Weights of a small transformer language model.
Size: 10 layers, width 192, vocabulary 3382.
Training: a variant of Muon for these matrices, 133M tokens, 8106 steps.
Each number is 128 + 32 x the weight over its row's rms, rounded and kept within 0 to 255. Layers, rows and columns count from 0. Numbers have three digits each. The size before them is the row's rms in percent of the matrix's.

# q: layer 4 attention query, 384x192, rms 0.117, rows 114-127, columns 96-191
# k: layer 4 attention key, 384x192, rms 0.119, rows 114-127, columns 96-191
q114 088:138144148127086150170167124141108091128154147157117138141111113131152114152099062106125178186178148139107141136125158124125119088141119117175173136153096129092140159176117058123098148153114140120141095170112125143089114124089158130151080108128158149122180099146122182110134123171202176073
k114 095:103122165166104083100109143138145105117122158153081165058107070106188117177137099098122127120139079144089121117117097149067131192081189103082094099151158128125108116174120154093135168087124193138114136136136150089085103137153107100116126169148143076157115145126188158087181116118079105098
q115 096:178180153099160135118114111104146217133141107098196181200076117085144092125119145160196087128127142156114159189117123079109123136169087136121118102134147179109143114103182094131125151157182109078115165099187084148151098083109137125134064129080103102159114135137111119140108115131137113168
k115 100:054092095120098199136144166131110110169099128149059123161135139124134129145142155204180132108153117169111133112164066170095057067117092131146158129114102154139127186158123148159169140147135150095134114098116055164145112137076154149149178117147050131136188084143096168132144137120129087157
q116 107:099106107130145108165138152138106096150094139069161143077094153091106116143145117137149148168126144155134169159122103090119130165131143168088135160134158223120132114086142109112146094150098170123099098188124102166095086132119127111060118096148146136101173109081119158137100147170141113144
k116 101:122137177105173095134181131049158090071139143069144122148165143122098127182088157153148150080156147097110123122134142163123095118117084153196110186085157084147102137155095107088124167154057130112145155089121078148111124183110149093103142100095130199124153122142154120128112067111114121173
q117 090:186141115090163099177127210060107103152125158141096090124050165138139058113111059104114107158137134115141136106127071109171198113167114133071130140107087173167123065092167116119105131094140155080111151159152136132120107129151163148116113160144149119143137073062159104195145106192157145094
k117 088:091170195101105119144117130146090081131101130131087114138121196061164127123153157113093132076149157122165088098135086163127139107104120158158179103121144126143161132112223146091135112075122075104168144084151067108127085135115136117134033090159158129111138113165189106118130146146098135125
q118 105:153099133053100096137134091097132165169170128159142126117139129155096132111199137100128082114133069172140128145182142111115138114184127066136129137136135090168090183142117103095145116137093124132133117140165217115141147148078147117173103156131113119065116152115113150149130115100103182119
k118 100:112085151149135163051162175127118159145130171162188121124141187106107138077135118135115105141120054142138167128126140147142082158130022124150170127135103124138108087121146139170114132086119123189124152070147111128133132130180152093152150130155097127089090094102113157093155184141101114134
q119 089:095131113173129130079157106109154152121110143157108101077124136141080141136133113101196138125202118162108104144100151083090137124116077155126168093146066152211075142153094131183145132117112140152152135172093131099105133208126121134105061099121162163109174156123122120098113128104179066140
k119 090:122180092094081136063129103104138086159082169111136131122212139079122106083129117220135131148141135130095111090133204181151131156115102112217175143102155101118135085109080143116130130170067128095140080112096104146123186119162144125090181163120086104133135121070139134090104152108070141118
q120 109:132138088061138134087095085082126120136197145158138151169151052099160084118177157127139128101095190110095123159139152144114111091105150106115119129111172094167153132133121077053071099133125091132115146101126145110114164107121133124120089168114087125131119114081124165145121156127103176163
k120 108:130088126135109115128180066141093127136179111121117138103157142108151142110144144142143184152099132138170178122138105180118103111124072138080129151158086175173119203131138091203112084130127148119149128178160102089183121120133179096146135122170122160068125163172067111140143132122159171113
q121 098:127124147160158154092088169140159141151115130104097128157146123142150162111137119040136097111106105115116164153220125070115130094194102142116168139128100108117179137093192105120161133148124083094175124114128112105141091161202173140165152144091119117156082167122106161123121146125183147143
k121 099:098157213110142137150154182114153087110109113188123139137119147114116151098194130094135144105157115138117164170156137152160170124108118210138115157071115137127074129068082164128185123040159095115139159122103195111123142133088194129149142132117137152097102107107073154144105153143200118115
q122 098:120121137101108147077093057150141100097109104104147148080180099131114139091127091068044159154118183114062116117112113124112060182105184150172093126134139156107150095159153121156151117090102184121130100168052142142126135110165160109075173114100054182125098168106135164141118118123089150174
k122 095:183096135117165146162158102078165146049133083088117190096149111114075173137161161053097133161108090095162131133142102096156131097114150172085143162101186122148121127138096079124193115108151174125085105126135168131181123107142100148141133125112127138116098182095107155113129096141113112185
q123 108:104138147178124123132116141137149123156154126103134104139101126184156184123110197129090076146095171174179165129096110087177132125117141081147089109128112115156110155160128113144153106135099109146109050117172143128157098100075109102140146193122123065111088149082133170111113141123118104119
k123 101:109128122107150129119059154134095115136122124181159105156105145096144123129116133153139090149130129146077127195118121157200172181145128115142151133123097115167152117114127074160175098125130156133106128107213131162144119101148074182086175105115145109088167146093086104084067112101160172124
q124 110:082094104128116087120138103074158123110133141095110183133115181065087097130104099114103143188142169135112133146158119144166119119130146108156075128124175102187109155190139127053097121136118124128105181154153165092082130176153146197137112133125089095128120155078156156145133141142100167148
k124 108:129102106101094116121181153186084145083179146131093077083073121089110156130138118113148135179154140119125168170103136153164118162191061115094153110150110177112119158142204101153120124128115081152109080167139108123177178118157130123144125164138169101158152112125105097057072127114149116145
q125 116:147095144143139158075117106132099092136170156205085141123154126147108154135127112127137164071117124110136116121128163158141162151078188117163090114160116095103195119094133186161088057143075169087098072032110148102116128097104171118126180100124103133138124138097126122136109098156146157155
k125 112:138068107130121115135137130167143175132112135129135141088132121156106176130180163085129135086086076072168159147054152091122165141110206106140087106157120124144152117179123207106103147127107192104063118167130123083145134081154136162123097120069150125153111150156150105142147101147109186083
q126 088:194137161085102145133117131150085178160168184135075135145130180176094127130117144147118086129108125106123145076157133083133106061174097155105175111043153097170113112071145147162133105114185109072144102085113144067133157095160106141132136140076175104164141061152108121146182119129070147124
k126 086:171135100121166090137137096161103111199151144129071107150118123134118113115160143080125140110121092166214121131139161184173135147137169135091130081126125096100125141074156113130143089074180072111175137134116101083079096145090145164145107116118130146126156149173112117143171139187140135119
q127 098:085131163161061158210108143200155124125101135107159103129150120164095110111125127100150087174135089112111157104153110144113097128164126162134126156161112133137139136143146160068210117105097088148168134156131147142145194127043108146140144162164120157143174119137128094139187150108113131054
k127 097:145113101136139089111061144098140132184215151136139104171135117154109088060103091141134090152153163153105130156159101122180154089130120132077144139135084127110102160108112139124162115101144084167131159083087091123053148182036124105113142184101110117052131090130165083132107149112157078132